Each number is 500 + 40 x the weight over its row's rms, rounded and kept within 0 to 999. Layers, rows and columns count from 0. Numbers have three digits each. The size before them is the row's rms in percent of the matrix's.

# layer 4 attention query, 512x512, rms 0.0517, rows 85-127, columns 320-383
099:482481547515475441499525536505408494460548448504515529439530493522477531408462510476518494567467455577506445540516504531474481411503546492465440571486475464476495531545480508458523444451468597
106:544513463541514519475503566533511578520445518514528524600461501515533443475517456400510470483480556556510505633521553492548570491519530505448481522504479527561473400579478550501467508498467476
106:488530507485467601554499436504429502516606476528504525469516509436539528542554495521489503464496521438515507587457465556477521491535524564539447514537492516593480522489466453406524499521465446
106:513519472457502472537462448489510494530537503606486459557529478453519493471560594535464556425504558470558478528463501517458520464498542453453462527539473503523492449486459534487498497570424555
108:505494496415495486510514480536503504453464540465564485513496504461457474369511461489548428588534496568436473417502535464540521437487525516598505443513541502424574524529489477483463557480492515
104:509515474468526478520546479505544458522495464563573455492560483530517538470460552528497545457528471533382503492451529564494523441533476515506522460522455441522536536485478480466577493484501523
111:496527417481475467414456449449431452449474473551509482546518521514455469440461471495510531534480457572449411499529485438471489485526503489527453556509491499459527493512482470502483532507454519
112:510574491479491462385465529500541488539367459535517487523513490510478540522459563517528563498481385574519547433586466505448526437522505508518493460514404482488430439510507544520442510540469542
092:496410493506504476508483572528461491409549439508464527500520590446522523490490474552543501569497508475488483496494516571416481483418536502443452511495451553509398498452501512452488496495504518
105:516500538526536510469467503537484471526487518530525498521507562420481466458613514476581461475481532537572536523549500462517505463476531509553504529488461514479475527495511443531463496451538514
106:486548433372455528433561458503473466466465481516522513501500444504472440479501470538480477549458387503507511559439457521481547449511526421486480519511523536476437557457496496454513534488460485
118:484520537526498521520557533512488522528545485497454505446506523528513557526431529612427540551486472460447505534537510441476489527502533533525503494496499465453410506560514498533511464521472464
106:473477517516505536513500527502515554505651473506480504453520464463523531565515514522520515522467555524607489523525493472524517449433481500496494528496474534548518521453499397465458471450514505
111:592521535499555529369505445508511465447410519514527501518521440554418475521552493499515457486478545562544485473511489458534496512486548470456487467498405527499505476490491537551463478465484522
114:499498470443531494494475478479461536527522421487523454519520483478459484464454538533562513563473441472395569574521582490524513511561488446457461551509500500504513469470475502452537533540415551
104:541515466481555475456504543492457478493525471514534473564497448458576484491486498534472511522469498443440520490487447525388494540544493524476520528537462484482488487519499532450492471449505556
111:518487465555433463548468535508445440558551494466409499486476455502536469487457567500478564510451539455525510508530457453524451499488505463497458590535410518467471498474480493471492509445467543
114:528433519493435555536572487492542502487493494466498515517562553546509482523510455540526550523557579502527481479523526463467523549446541520472576444476539513477515495574500525482486554465476512
111:552505484486510507443555586444449514526454545447559525501481497562547511452494491495502470481571511568445498439515507503422463513561498502482458492493493541501531600531524513451526525495538471
115:490460523485544500499561481493608559498454479479563506565490520474479533445553502399525482408507503601543452482445520534525534476508490567515478467526520559553446385514462509505509486473462499
110:504518461538551459532531494484477519492521511514512515519487508554531419464435591479547563550525519472503511428455514477543453509472512515562501430523569500453601503483500511505454516510559431
106:523502553526507488542508541525505453449546468488475545457504482566528596541571476465477480473523471427503507554590450495477520547471516502326479527517519491496404532493498512564497518488534457
115:497467449581552504477467496449459444478461509511486474522473506557470453545445511566457442523460512444495514519518546456516541508555532439593520526501494478455533518517493543524492511550509486
110:526504496561426525501451542541479500373539488488426477462484464497517510543534490471416549500515576460500410463464552412452536517471472481441409580506484505473549500483518459528451439515498551
105:488461487563472508499450534431467483452475546496432550491505471537527485565537429548506517468512541466480519525566471450492425483462451491489545481473518508479549476497488493449479488562452492
106:495509505495528577525545504534503513507506538452528483490483453534561440447498450433497476512576494527458481522450439492545527493487478525466518544515569497529550512562470481455525534562444459
108:498479474533496545527521436491474454516420532530536492451495511548525478441512460544491493407509501520505464508445471544461488518518486558479509516495510521527574437533495539472529612521421455
106:530455471581493506490509542438500463497457461523411483461525498487441500543445587491502562517484497483399502512498509521435506489529488534578477480476423552496529457517537444488485551491459482
107:509467556524521574466531468518475448403415526474515455529562525497471481496490478512507468443444542525509460478579506476476563479514548495523426480526475519481523486553506506511494489472550437
103:501461459542568569563535517523542495503481536529491501578443508556524453558524546494530479526462534481385548491433458507478465524476493488606511557476457502499536479611522497477533571505443492
102:478504490560455491535489475470527500513521509483384508464497514512520519549573436462476489464504500414505560565518431475526459566497469497456547507509575517531512461486490527533499524528463408
095:498507572497503481541508483539525440478530474438483501471512530483530545473459548526518512574519488487433534488511481507598539528470559529545469567472540453471486550473507491444482558440476474
103:507510500446500596458501531506515511518522492461499494545502578489474432544429469464475539558528542431497495492553504461486524500464545481586486478502520501494547475517513442578500566488486476
101:488519449498488535593526513483476483598480490450484496495472548466527512560437511543476538460468458432441506426531525444452511476492473477609482469497533438476505495499522534443505557491511521
109:444534506524539503474484561554505463485501496467524497514501509484415557512466488538468532538488436551598505484563543573458554426488506517445487455514493488481456529504489518567510481459518487
102:498529483480474477531460537509501450435436507546447543470418483557466486454561435521536337458462541590533477433551485450541498499561595407465449560500518503473512482484517519471477434503510547
112:494482486502496484524482561454467501491427504507491429514480613478573550531497513529452542505495553511390475487475499540476499522518446519475511482536509517528487527464474514396509451499514553
113:451513439485528457516482541506526532598544491542514491538466475437524513468540497486536473529499458462524513512449466483444518510468469414444445547503522567534482492514512580450480507537423572
099:548436460496524562503456476511460434434548401506410574510480554550466522478592393493532491528486498441477399549510498515469495505483563531519541477472508485472488583441512524539565546464558464
125:493536558498514520444463496487495471462521536468529476566539495505470522480549429505571511401483583604563433483529472454531515502478517515525487474484492537518508502522535408553492531507507459
112:477556511500527498471565503493469504496482513461537434523538574519451446539473472501473537571498449444409477481462477544531491504515507514563496560488470512523518433480507521481512449431519528
107:455465478531501492512485506498503509552506466478458484444452514478589502495459545528433502518502488485469521506546501554556418545448495571552509509469541427483574501414474478484485470505470409
099:466500469530460462483520478480528463482552474507437508490481510523491532506503581527543495586467478470521549526501525518564495550505508506541457573509478479456551469485476500501490454487521582
# layer 4 attention key, 512x512, rms 0.0459, rows 85-127, columns 320-383
101:557465395437466536553520486532446519526486491562535517553558513475522496490557502553502573446488510510498503537521483544516524461490442481435515541400433482504536506471579554484433538503481569
109:473397487478500515467544471561459479473473479530540492497433537499429503515554481492486487479452444507494487554481510503430536454492517520460533417436446511489497513542416495508546570462476480
100:547474471512530476520482491527519512504532458504474494542539525497529530497552481524481518468430505487500456546573513552457388453487507496464535489462438433428501461475581516486490490485483521
098:519521526524494521474450515511528490472462457498465540440462531496462523532472504480476509531424508490460465492488512485502505510522517516531463451409507488482510499493686460487486489477499520
108:529518546472524484454528546503500534459488559539517464459497450519447413447436553574524520508544536487555439495461474503536462529473505521451473491435507462597440541462648475532508467513499485
101:483482428482476528574521494483447539547557505544475501498449498448462516490534474471465463441473506528440494498500498490481506431508477466526520456495464516535557546485578531545440519472528569
109:523496468419529522514549552427534495487456505501465506475523542490407533456481541528547541507491553490445488473494480455555473527473492489493528469584518445489437491520415565479511481566537473
114:496476530454534502559504495513520526503561546419541504527427508523473484491461426511521481536453447508446486549505438410528522487494510502509478440458546537497431521530493493578477549561527545
096:516544474503515496526475496488457500522522557471537520549514474501519498513544442528494537462467531486448465536515453481441521446487481454505499516502465443444557466532448577450449561476433531
108:501406544463457500554512534485465521509481490477487554533473474442519521438472477440412470475484539605567474612475550493528534445524551590504461436356519509524563580547523465584463446525451539
111:555517563459480519488571508460457601500484503507486503553524500526456562460503490462468524502485463534514542504595461508526465463515484487416461518507479448469433493505471474490523443478548485
120:519574517444536467489497494471487426585463485466556502491564506506511491521514547482490473523513414457519506496440485602493508497529454492476494532344483547471470472480600626431511521551467512
099:555491474522483510523550484517470463538538501510482478504507523489482500510525430435512460498484476522464467488539493550517521431528522454463486443629501453424591529548272524455439528499548553
115:546441462462560521562575543521502457497489498548546563509484499532447518409507437537500488503403495487429484489532443479504526464582490537399487416501463464487471544543439473530508496510541528
112:575470449405483514482515501517460521521508484534566456508501532485431492467536514441456497560502486531460507544532496480469507438471516509517509460478487460514515494498432579502468582551458464
107:536461502499502536574507536473449529506556550458496483516450533531508564517539502503469498441414516468449500532528484433470492458492490464502536438401476474541514464499642487522461632508526521
100:505493487479489554570497483450437501516505451505518440496539478486525493521519492516521501521517522474492475497531524494522506436485531491509523466600538507502577457497448525468472557521487540
111:503564471506556444493502514523436375507510564536496469471482474568526473535457523485535493470503536439450502498436436520472524506480439468472480510635482501487517481516427540498514444553534443
107:479459466465497510521527437534504452523492544547559533524470518568486506477476506549529470461498518500451533457465520516534493546436480502489554535469500556510488499534493507541517465514596518
108:504497527487564484482506493581506480520485464506451505509454459502451465479508433532541495481497524523479521534536508486521515523475493532496463395450464443503559540505473499557486509417499486
110:452487508489528474480503510529508504447531534520465447379493434504491519520469504519504488480534506496503502445449473505447458494489512473456522543484510468495482576505655513515509490491531547
110:454464543549566485527405429518498456501476487449513463584515542490520508564564421580553450442461461481440514523508523558469520542450490491503548572501473503465502423510452503466476517468503472
106:484520481460466504493500534480453507495409523520499495476507477514501514470495509471451523477477518534515574468476498502476450462488487518457523538594494540554452491515445543570535444549496491
107:514548531457479523488489474485497494483500469517493518451522551463549511495472513517511527534478495447490439495482468489514497575500510479557469500414488521523485537469684449483479525464541466
107:494547496551487489505496502455486512470465526494495547493561595499584521461479524489443549512505556521521528522461533510518446563540513545475539548530552539487432495504458565547566469548485473
100:468480451498477486485533513494469506457519507537506466484497506525512503523487564493459535494512501502487485481510496535493500477512510484464492497690490479514539510491202548503485498471512489
108:489481474518497527490541528516509481484576441522437466487532512514541485550476579531440532522495551474476480410495540509520402517498486499511518471424533493463514603510682526526528462456474473
101:488540460444522499491493500491505557460450477498501482471540508469520490500508490535511489547509486455503501477452512470500484554519492483522526494347539485517470497481742516494540488488473503
102:525510547450515471517498516490498528466450488501490556476491525514440517525493498552471505529489533434495554502466485435500563528505467527522499434489486551556401485494541457570521506504488494
106:537476501513504426510525555497461491498453488488483548460486489480525511476496484479445469500460479456512438524590498461476502510553558525511479480430511472511501469542536448520469431481568476
106:465532569534525489453449507523534461467461482476500512472534507535524516530469516510492569529517529508569508467468534527468516622509503535481512556512518540459484486486514490462556411496471450
094:516497458494536516549540549503446515510500514486518496497523474480515478473510541561506486475483464489492462519482484503512487432505473496490481557656464458513569482510264523461446491513517505
104:518472470442500453542547554491505532419455530537474503393512484542444483487438584436461511502493471509491506538485511547553471429523514508553524409530506508513434593500387480485564471517551519
101:480535506519462500531451471481558495507527488488492449493512506478537502546465542536530478502551486433529477481425499509469477557497510530592526492473569545598444449480600471547576478543502476
106:514506493477454491510505458471502497556498468495525487561467523448497447482531445483529412491497436588527552546487474516514517505444491514519513522488522512463472478489480493490508515492503528
097:500499531477493493443495488524552475475425541492524569552535506501495477518552457529539520496527594495539509488525522486486542523476457482492485567328437532516444461515686435543479456524483439
104:511511503563501434464485492478499491485507503494445583500526490516580546533521521500477554470513516415519479510455524430428434546497483469514518554559466459500515504482569512473477494512457492
112:540481602494494586526437496520473514522518477498544447503520482515533491416446446483475532533469543469500431503590476408530485509500547499520468567499521452535558436525426431534532502511470509
101:565492446492445491586551509508432484540494525513501514524522443444447526493478521531546497430437493544463497561527471525466601472505472453509496457510457523481490484533405503410499474516506508
105:498455487517516500482489509506522492481490484538513544485481477554448491494511498504524460483457483520497534513530453505511517505506536481494509456554526458482507523498337483527492470492537521
113:521511453453494462556511492550506523502441499468545482448561457475544499532517545523450507563516508513514550535482524443495454584549467518500482510605549504527425533466353467477505549522430513
110:460525492526465460494508497481524547454519487502529508474532518459546545501524555530464549495590512486534522513423510517514438509535485526529530562652509531506539502504370570447481533507434535
096:546484461491462571567519513499419502449560541521448510474541455434573484473508466552516538450482487507482498464555481512470498445469518484445521582675482546504531538483413502459459601474531495
# layer 4 attention value, 512x512, rms 0.0403, rows 64-127, columns 320-383
103:572545417481542515530543522482469444444532554526481489475473441511506478438439427482498493500547485497514407563498429537503488545529484492516476498463515533554500537513484481460468420516468493
097:468517528476504482507494469576455567468542526506474454424522509482543526494558496459480533448559483454515570502422483504532506494523499578496507524521532504574516450504510530604419519471486513
099:494501480460548440519521537496599482524444497443523483552498526437462478521534470483554450595533557519500576452458513467598539497474439476536483500527502474452488475530511415559565477493510479
091:511459456569483477486451505578495536536511426471535539512481486456532515483451520364480509540500410500456504506434469500552439491492529518458510490519453365489455397491489489528501443521489496
096:546553443475420511534525539588435520556506495553515526539560539591498472543472467479546485526487512461557501544504516499490475429568535482515504486512397513545536486593491438492498497502489389
102:477498504492533491528501497477405505473492531467478515462488438450497511568523509480504427478526573525578471557445493531427538511502423496522534542497508493470522573419490511531513457487461502
093:519447565570551484500543516512464438513519547519443481467532516478441495518469408487536525547524514510542507516459510466484570501505495485520504524528533573500473526529508505487482497561541463
095:475539486505535488495536521496533491494557497465486489511501478545487511447538519524437466422511475449445416435527470487439472524570464460479502553503522568438484477416483541474521482499469557
096:496523515471545566470483539516550500471508552458509510516507511547499503486469437485532445470498578461510434538430549524478474519481527458505429551486509581556467490501497464479504482554498466
102:553451514554527469480497503509492413525562507455483528544501474480512482517520548442473504492537368512536457529440515463454463499488465451419483507522498531514494575488528556563428526554510556
096:515507488532557422519458536479525468499520498491524506489523478511515479502572519488477480486440558500484450484512498470391492488472515475495469496523558492505478449542461513577483547501581468
092:505549524538531450503589520498470525425525497454507467516521483426506473531528449451487452577508407453468460479541466540487514507558466454477541487522535483458508605462483498506456444480545526
100:518529467580572439495526549404540567479462470579519535502471485509486523468499447479532561463420515453477459549472501424560483473520499494527519457493537477467477458431496540530430510528520557
095:503483483533511543538504543411505509535472493509409524497504469530538533535551553558567489530513483518471499464607486514488463534508542481570480413459461496481539507471488484468440482550478539
098:523403481475472524504462473537460504435537485512486459517571505463450508501530442451492526427472466518557448402459481452474523539430504503444522512494511584514480516487486472573471461539514533
100:507481477481533517496514498458583597420413458573594507582506477524461495464478520572541500546442529491451486452500529561527487473552498530544521482481432479438512427455467495434517498424484523
101:547488556522545518446466460497518534422522510558463484476488533443528491482533430571450515519544504518473446431557530563498449486539451470497541520519442434529469550429489472438441490508431531
090:466497539422490452518500496490451532446488488465481432472475544490503497568471497515504463457515450477608514465538431501510500495439496471519525492482530501478535519508496479539411581411511536
100:498501463446554465531527552481532444514470488452532474422503512400545556467429484479510469517468458458403499497459569532491518524492471562492520461490540394510457531436495536421565462501549501
095:530510522469523499508543534525488491478488443534471509528475591540404453486488440466493496466590552521483440487534501554474493447479440461492480495508473533470494436520483545520511569457470517
095:504532479570425474586497496422533521547511457479511528491493536522523511449606459492515521521527483559498532512558558470504532504459511509512542474476516528501498531541493474502562548517496464
098:540454432492616455490470519457496559501496555511542557544520425509440530585450467440553490477489463482499491467434446484475500529508453480516483436475511431431525421538500452489528500554499525
094:502539533487458503452518531524545508454488515560524489521524534522541544521483524457551492435551577438487431469495493461515535530511496495549563473501520398516479504506504572544524482533479512
092:435449508509534498522448538490496518463513486561480469501446546483517540510610451501469473350519490506548488536538501556519509536578514487415472485469590495528512534597499554534484560505485562
097:465463484464434434470495462434444504507474503467508518539563466404487559497498461537496492521464453544442488423427519587529498515498566440527502511512492479491536510458517510509614525415529461
092:512508489490537508482487522516547437610419477514547304535391498457514457531435426561422575551478455526468526479473494464472560489446500548527509487503500502473505479466488563473481491453434475
087:475496545478452461504507509476531513448476475541467484531470454483460521507518495483528496467495417536523481551489442495518527510425507467466526544519567549582490491479504553520464467497467420
098:493522491487543431516490433466520503559463509572460483490505471573531507427454502413476486461486489469504457481462438574488445476510516426531538495499515498523513492474516615472545517545515526
095:561534461462538510509514443492525506410520554530515489473500450438517374470510366569526468531567526418486441553550461481551522541465515405515530497484552497584505536507509538507563466485520495
100:489467557440570506480485448577447509483518504516462496499519532516506390534623502487588477512510491528525607523534503546507517493454436481548462470521514567513487486545516563481509449494547517
096:551542476548488411526500473434524495481413453522489488474516525499526497572525507538518571484543473539467473549572442526554432577504501489540459515486493493430459523488509414498488477528506563
091:480555495427473507428502469488427476491451546485489498462472564521564509384523483538509473479559489502446475539495479503511526518450475536556506558505473533464447517551483479492457487486539534
096:477441492509471453517452508452467498452570456532518478536476536523476482524492474559510496490485478456521454485422502456446521456604513456502546515504518503531495511434515565530486558528521442
096:447535492606432498550469515524486503491525540472495433503582493476500482544527540425440443549478497525451569425503489518527523445552452507543559464516517467481489480483489530506572448498518522
097:500577475469514464434512436558485508483578534511524460464587557566466495596420511509510482511468454517531510525460491541492505514513465458513504517503563521458513499505513535535394575531494468
090:470490562533512461402499490552524521514540572427466485518407491550525477508492563394418512559511522481530534504478479528493445494525521503491486561517451493543465489494499560504507486441436461
098:603527478514476550538496534536528488581494479473472537549532421467484524443473432420487507559463443530511508547466532492530529458458477473509558534527413464458478465409502478471528479493492392
093:549475504528492504479526445485564454498407518545509489528432465534451405508477447523522529477547533463478497518503535503563491474464506510525562499488480508460455476474473511468576546534473488
095:505534516524557517454441502458610587536459489518503522521454486420468407506507451616483523531478451501446467526489520575507520504525486503607525470516441575470499531472502494492550479517446554
103:491503519539508465515495575468580552485542551496574487508465524481536517512448556471517476470461481480502475456552475446546527433480516563470552503514498532552490514489495531483524509477530446
095:524466449476526487531518422474499481477449452479465466512550503466497527554582480489429498428492471493470580505505521494527535492509510549453471506463493511545560532471475496535506487563494525
099:452516576499602435506516568481603549484463478478521540472447470473474533452465496498520532467558482486546454533516452519467492493430471485549427558490595598526485501521494537523556452504472529
102:499486503504587460473458524512512531469455487459517488477466496509567518471529484524534514502555442437473402551471377524515453510442478479513523536505493468461513493580510533458462496494515556
100:464530500476510502463577492523505494394538533466501477482477438427502413505460451499463485427452470532491481563453470510560491465509529481382485496497491510506502562525493475521500485462531510
101:561416532560487510469455582517518500486492441539490449513496536498491495535496541476510534460453460515465538464560513403440536512446452463539456472468505499494493474427504534492412517494534539
097:514503584507452525516472484483461544544542486505506451483497464541528519454481530455488459498511589573448478500527555517490506478454536461474543536519504517505453523500520494509529423470487520
099:553541497565517471485514576528543515471490533495557484540484477497431478529532475503462461505457535510546523441478516362492555480486509450460513534523495506575499397539482474558457530533495459
095:544456497443488527489557542531461547568504492455491454532492527477513505469570478445514504448446483558494532478545505522532521480530487520445480494473517504442526417550499453505497392457519492
099:511497487538517498517491569517473487501485458491548459507496433500505577500491514491418425519485412521521513435523480417450518539487521518557485501519506474412531468439496513497496527482491478
100:551416470451501514514510535474479496535513528502417482509572595472453527511612442470537504471416528544467513541456495469454484507553503505520582492529459573448507485500504480549462435530498486
099:513490529508534478469544512491520433546461564501514514514429462519421486477422544558512543531545452451504464504502483555505549557388501466551558558492468453531446549463501531484544489517536467
096:534547446509505463542503520458504500486442509517523492495446514591491476437453562536461544432466544452517441446618450493495543502415491532523499503509515508451497470455484521475462511456518491
093:461487453551559478551515515508483439484454450503536555542429489521504496554475541542540532540468455527492500494532527504436546469531528511491512537462508524434569492479519533391539529481496593
096:514503477491592459463575453452467520472529480493498547494516480517543466467475516495584551508542508484485459561505416536457468485529466550527506446491493494533512484487512511548491494555506446
087:573480496557494520456463428563469521500482522487505485537527467416456536449571537438433551437530506523514516469406499499495510490439511494424499565537501514523505477553505524560529465479484531
100:496511469513524466473523557521400518491482511529485486507402503525440469514437440581528537477532445547488466503546465453522522509508503532521532501506478473470501464497520490503373544529444497
101:543461483525511540558566542454484521517528457457413523521499429486521464539471548508493534480525437456555471517524482434506529522489539485551513408542482481450444565439502535507475502504546511
098:469527520446552424483461481491508529445547525539506497494468457440461500483565485441582488405515490546486578490482475496550493518478443561531489520522540505629464534460507456497556517489592447
100:483535476570501496454485512553476441472497525519506491535543550512472501528581532396519551501478540499480474496513481479527396501469523505462544497526484529593488473517518458542506494544470455
102:506530535446398468474509468489489458520499458479485499512426565551510536525560529434512568564536575488539558474530500613467532498493537572500518526503533478470549457455494516442485465499439453
104:482522538512623538422480483569507440527489482518446481465471444556456441506499549476508573491517480501513526505577562534507559489468555527519495466498503447518502481449495569441484532451542459
091:516511507507581433479507461539444500490525510468535532478520463489500478568455499495404515586521496527562506592392502512464548494519497465497520516517557528604476509555520584512499460535560556
102:518547441437498512505494527509472574466525543535457538527542464428496465487478482513532524436552475445537503509471464513536483493480450465485467548504531566533508450491511494597553424502505435
105:500500533522452533476524530583527469523570538433433504470441511478516451463525504565480508529510443508528504498523371440531473487485494467514487495487509493489530451524525513522486455485507568
# layer 4 attention output (transposed), 512x512, rms 0.0354, rows 64-127, columns 320-383
105:499432457437422511500498462485526501543545505528491466489494567435480464555505590515475527490486525466466477455556602474484500482487560507554467530546497475549505472519469529549431435478506546
098:490515507464613446503521505568546579503524487512491440547535505467596565451469495518538532595505446584450454498488492499518471538518465468522442561461503519539456459490471467526505478517466441
100:524566508500538500472485484447483447513475518554515489512487437559427479477467539492517448454441534486467518608517553510486483490521485464449486410516527582509520477480523541492580507449561555
091:551417508473516524484535509535427522407451465565621540492545429483510582555470423533464506436474564549539506515536498517520456490508490509564515540535520571488481536505503475453494507495497464
097:497554589505463441462460571463536501436461547488490534428542511458515461426516485561515486517501469475507401505501556485525531538499526585523497456512556455492504572468483451452508522496585477
105:542486429498476525471502492498474506474559563426494433470538497533519533474468526439513533591475435430427466456563539500497516506482514443531481561479510450447519478502523473493543476464523468
092:488477525562432519526549543494476449513523545469463433419548561443520491548496513491539544538450395462439526491510564516426495440490467508521459470490544503531416473531525562566496481544490548
097:488492437447493565561492445431574460435567471537441584531511501594548463508456539491489494456575568457558544545472509551502535512480531523548500571545516419438482517496480469537438501507494546
094:520490530551494443499523562541527514609522415455471481436486497512492501519524520496528544549481583473456489481499461538481484499502442515508485417494520429575434467455500485527510560475537511
101:472544454528549481511511493516478545551534449444486426511464526483494530537458474516488544449518427540463540440529524416479495425473497430517481534525443470501511464566529549425467496500466514
097:490594468493484481463468497450511544472512475563529470571501521542590533477494514541557495446469457529544427474474570458537493515525521448577470520481485504474438504459490517490462514515568523
093:537479503493577526485503522431498473579533550427497426548517513546499545440463493475476537548531466517517546481475463533491505475416502495567409548553517469444553514515481575542411517469505502
102:495451462392442584516605467443485531461530488536553500457471484598527511484478564521458499446545464550547509435520442498570475504452519451526511476508532589514583563483534527480491460556475508
098:513420503483505443472546519511536461471469511449413505474523471508485499514456416491523480490486478493530566513515524489506542525507518493465534489509487517497436437476499467635451393486509507
099:511445517547513472429491556588440436482501490489479553543552523418484455533538466412536463473456492564492479596468568557406472493490534492514491488512453485493436423512482497505501507445477558
102:492497550490523445422482480376421484519469522410584538467500478505450490512504471488473445528526568513586512542502451480548507483494510504453508480463549483452528498499481549566491482491543473
100:477509454480514542502545539408451485557502485543493466493477502539516544538444497509477515506495441496505538526513535371456451485487490497484443560511557479510554493511567531549495509473511499
092:517526513498561519424434501532475560558525396477445358422522521462517504443481472528517513574480458486436515466539465504485497521497467475499441505502493411527478456468495455556504488515456468
101:512484520585547495482525517504426519540500491501547414508501538578444473539528539459472529501442532511529557500502514503502542405570522466523488607493465537516469531533519493479488534511524457
094:454526493509518471466528512457431464471456530459501447484481523469579475448496507506520482466525536567407497458458434495536481531573533545442557479454487480597523536480470513497491509502460500
096:518476512550547440506544499535487533433456547445525481523568464469542463518433565466450553478507527464462415465514494497505504482601502415451467506479508528524505423481498498530493411445467514
099:505510481446512429520623470386487523470496491443540408527449532564541464527564517529487435529541462475485555465536548478475467549477512493546532545461388468496514548560466596445480497525557426
096:474498536457515486490541541511506551518529500515505480502509528529461529490535561451478465542510504560550579504477432527550470497498456498508493459511469525509472470506512566434494508531529462
094:432536362524474513520503454557464430559518487527536471408527534432489572500465505522505499491512483454517425487446555540498417523497486515529530435435502486519568469421432439559512436492480478
098:551524569566552511522452496442507486489566544424526498516524519509485501449472483512453538536516544518462502479476536541544494486415524551495458518508396496467590501584519445506592528445536439
093:520466574484462513459498535489456449514434510493499582531527471483569496502555485484495407517485539484530490536507528516391435486525480531498470533492489543490493489552515515427482453532486541
088:535473548491528566476505492534522447521539504519527527547481447517489486521467520465508458488507540510558422530456538529480470469482505504476497500538494512499417533415584468490497522480526461
098:554496424505512539477594478517439470445384518552527474532540577519454549565508535475453465508480516521461438477486456526481503489517444551405466489470516426431442458502512473488544540485515447
097:503509421570463450495571503455505524516497542531535518498507563515496465500476541545447489445507497509480557427518537523516499536484500540542471494448583479455572541486470518489509561466532550
100:498496554493610410509520476484416501543427523489440458532464461440536464460417529458516467601509456460441466449459538397469541530575459472431479590526472566512469462492480483517545470541479462
094:485504418491488537573544449519475513488407493573503416468457487576447526479434526554400546442463536483533519535560551498495476477488539507425548469537489466497505545427492557496539545490472538
089:523480546522481509463483522590513515551558494497468459444563493485420509530480469401501506459414528542501571521518456517405516450552536513463467467526512516544456418513500483515513480439519450
095:511515497502559539485516514428508515560472514470519541489481509529593450515484510521475494518536536546488497451452483446498543471497488477475466524519493501514484416550542498439513525536481491
097:482508563480586523516466482461477499435418553492555520498557478500541541520430506515432485524503498539492474520481464485493514479446481503506399627490460497473471553568494465528529464469523431
096:561524524569529408502438498437459470588554479475490472547485497499439551439447529418506494453538458499513487498497531470569508530419560522542500495566504512434483559482494500484471463531475517
090:577489511491468547501517549509565551551546451476471519485506456438526550418498454557529515492427543469424437476525499473402506453462522451521471505527470439511450446449527419431541557574499443
096:512481498442440520580480493469490482394485577512565571503544418523545485522499456565459531530482530530458422488542521478475424442575539472509467598532480453500516443439537470441494475453478507
092:526429545458480558513485409458462492492475593507527479494487507587467526576502463524546477537527513416511444492502547559458481511604533514545542479525492494551551491460516485405465486515445470
094:487497502451528478506491519399416461549475523446531497510510425518506492477477470452503528428457501538483598520535459535464494526557513459434455484454528543494584535569500513585501500462526502
102:520527462488507576480456551470521472535484485494538485471488495538487496525554467533479533497512521424491422518468457514477423463539452442522453424513432517538489465458471462491545542472496519
095:439505509461576491425454451515478462482435501536550511539514503483472497518514494463540543507476494488536580528522540515554494439446498510524509520506517437467522467526504514592528495460460577
098:541479407498455519475500519472559475542501462475574507504526400467498500534629527445462505471486501494496532481520524557529408490623485454431496493463484514586486517480488523538553489489456474
101:563518490454534514514583489472487527499493473515490393493533537504532520462433504481445480464458490465523561452528497482494472499563491467472480449487435495532576420524496607460483470502494514
100:485499481517486537482557492512508529559556509504539448555473427537431463457493527558483571526518497504498441473504479467497588400492493484498496548521549468475525478538477459489455456446429444
102:463482608540458449500502528519474410449489443522492513541414430507550391543549478442496449487503508532499533571522529493419467506538457451458464540514440468512442517503501549500425459456483524
098:527516486495469574458414559529539487508517467536472522545534469510568420515443501458532508530415499449541496470526480505495497456437546432580433551533493535492476557483529494463543537472451509
101:526537517539495479471441575498474443424481530549538567509529459457530477517440535532504505441541515592501419575461527474515487542450457533519504446496548509509527558411511465515543534385589569
093:478534474527498478551484521554512572494541527479521548472492486484478511528549441510523478615511563452571480493430513515517490422472479468559499563481486479483537491482479486508527435525537509
098:523522526517545395465473499465460472436467481516502498540529453513490561478529536532501498419499439487468496489516500499470484499549551492450508482506433466529533508479475557497532521503475581
098:504573534561516502528536507496511542444438580510500523512484556561595441582427483537443500530472560494498559539495478481485534491413545476463453478487429428512509456468497503461516524508541457
100:487419474532489470452446427489511467549485506529487538545496482575514527452525484509475507510434521535542584490550509606427472485555531519486508466495461401426498521513506514446491508533517552
096:489449441444457468516389550506525506535511556493530467459528480492492501491550439473547495572466519460543461486524497448504425458485585444531522532496494509463580446459476483465474422534416520
093:507511450556481449520461472481516422499485530541498485464471496460484452457513480465447509494548503477541559475497507555556502524522528557460559495512488440506561494496468518519496481482486506
095:513475405443416428559558520505484540548494549462544453446485473482515596525503489459425544424533508496505597479497514440527473512561457483460447458494550537492509530526479603471451483540569478
086:538545494474478541514506551510540585436518478502550469497557534578549505516473454537521457531446547470455470452488518527533449527476461440547501507535481485532540501596488480461538538521496460
100:517461540543491464543516513528471447564439519525485482443501520435532491528467480521490495548540481506428508508526475425493460499477563506520498436478561520551498543429475522446433514460507544
101:528419507511450464484578508508514535507464527411423495549546527551527355483505456502495569470478486512533493497527488464476480457517576463454441509482447503543510472551520553469476472535466514
101:519527471527479556551521497525477479571540458571531424525515473538519427569388573546469576474478509494453466555467510542456473552480490446516521578504531544542514491418517517489559527417526457
098:475561492463522565457503515499548486459461434584514529512512501541571520552437450590457508475423511461492536553431461557477426544433487506422500397573526458513471507476528515493475578411498556
102:562462418546537560464496461519571499452464561504472526461503539469543625466490467488482491540473436414416412507495560447502534550563483522459548567499478523506535523456499558508536459533528510
105:471521516541446476514488587504474546528500529475488498517536452450575487534484528533527530526464488438493537468538520408498435581505593500555533447488513476557602480560474419527482477500492451
087:497530427487521486452478488501507516512545476455517482528531465466490527533526443448543490453475516553463551487492523520487552438478502519463476506535469500545460496581516514458510508519511529
102:517515501458478568504501472476513490528504551512493567480515509492514490516556494515528425418568459511481511479478487484494525488502463526506445470524545542525484500509486471495560453471526479
104:558564426479521555551517548420524533501453480501500558480527464445551515482507474468492453466498451462519500478431506465489476500477480498564556550500541517395515463503503466542473520523505522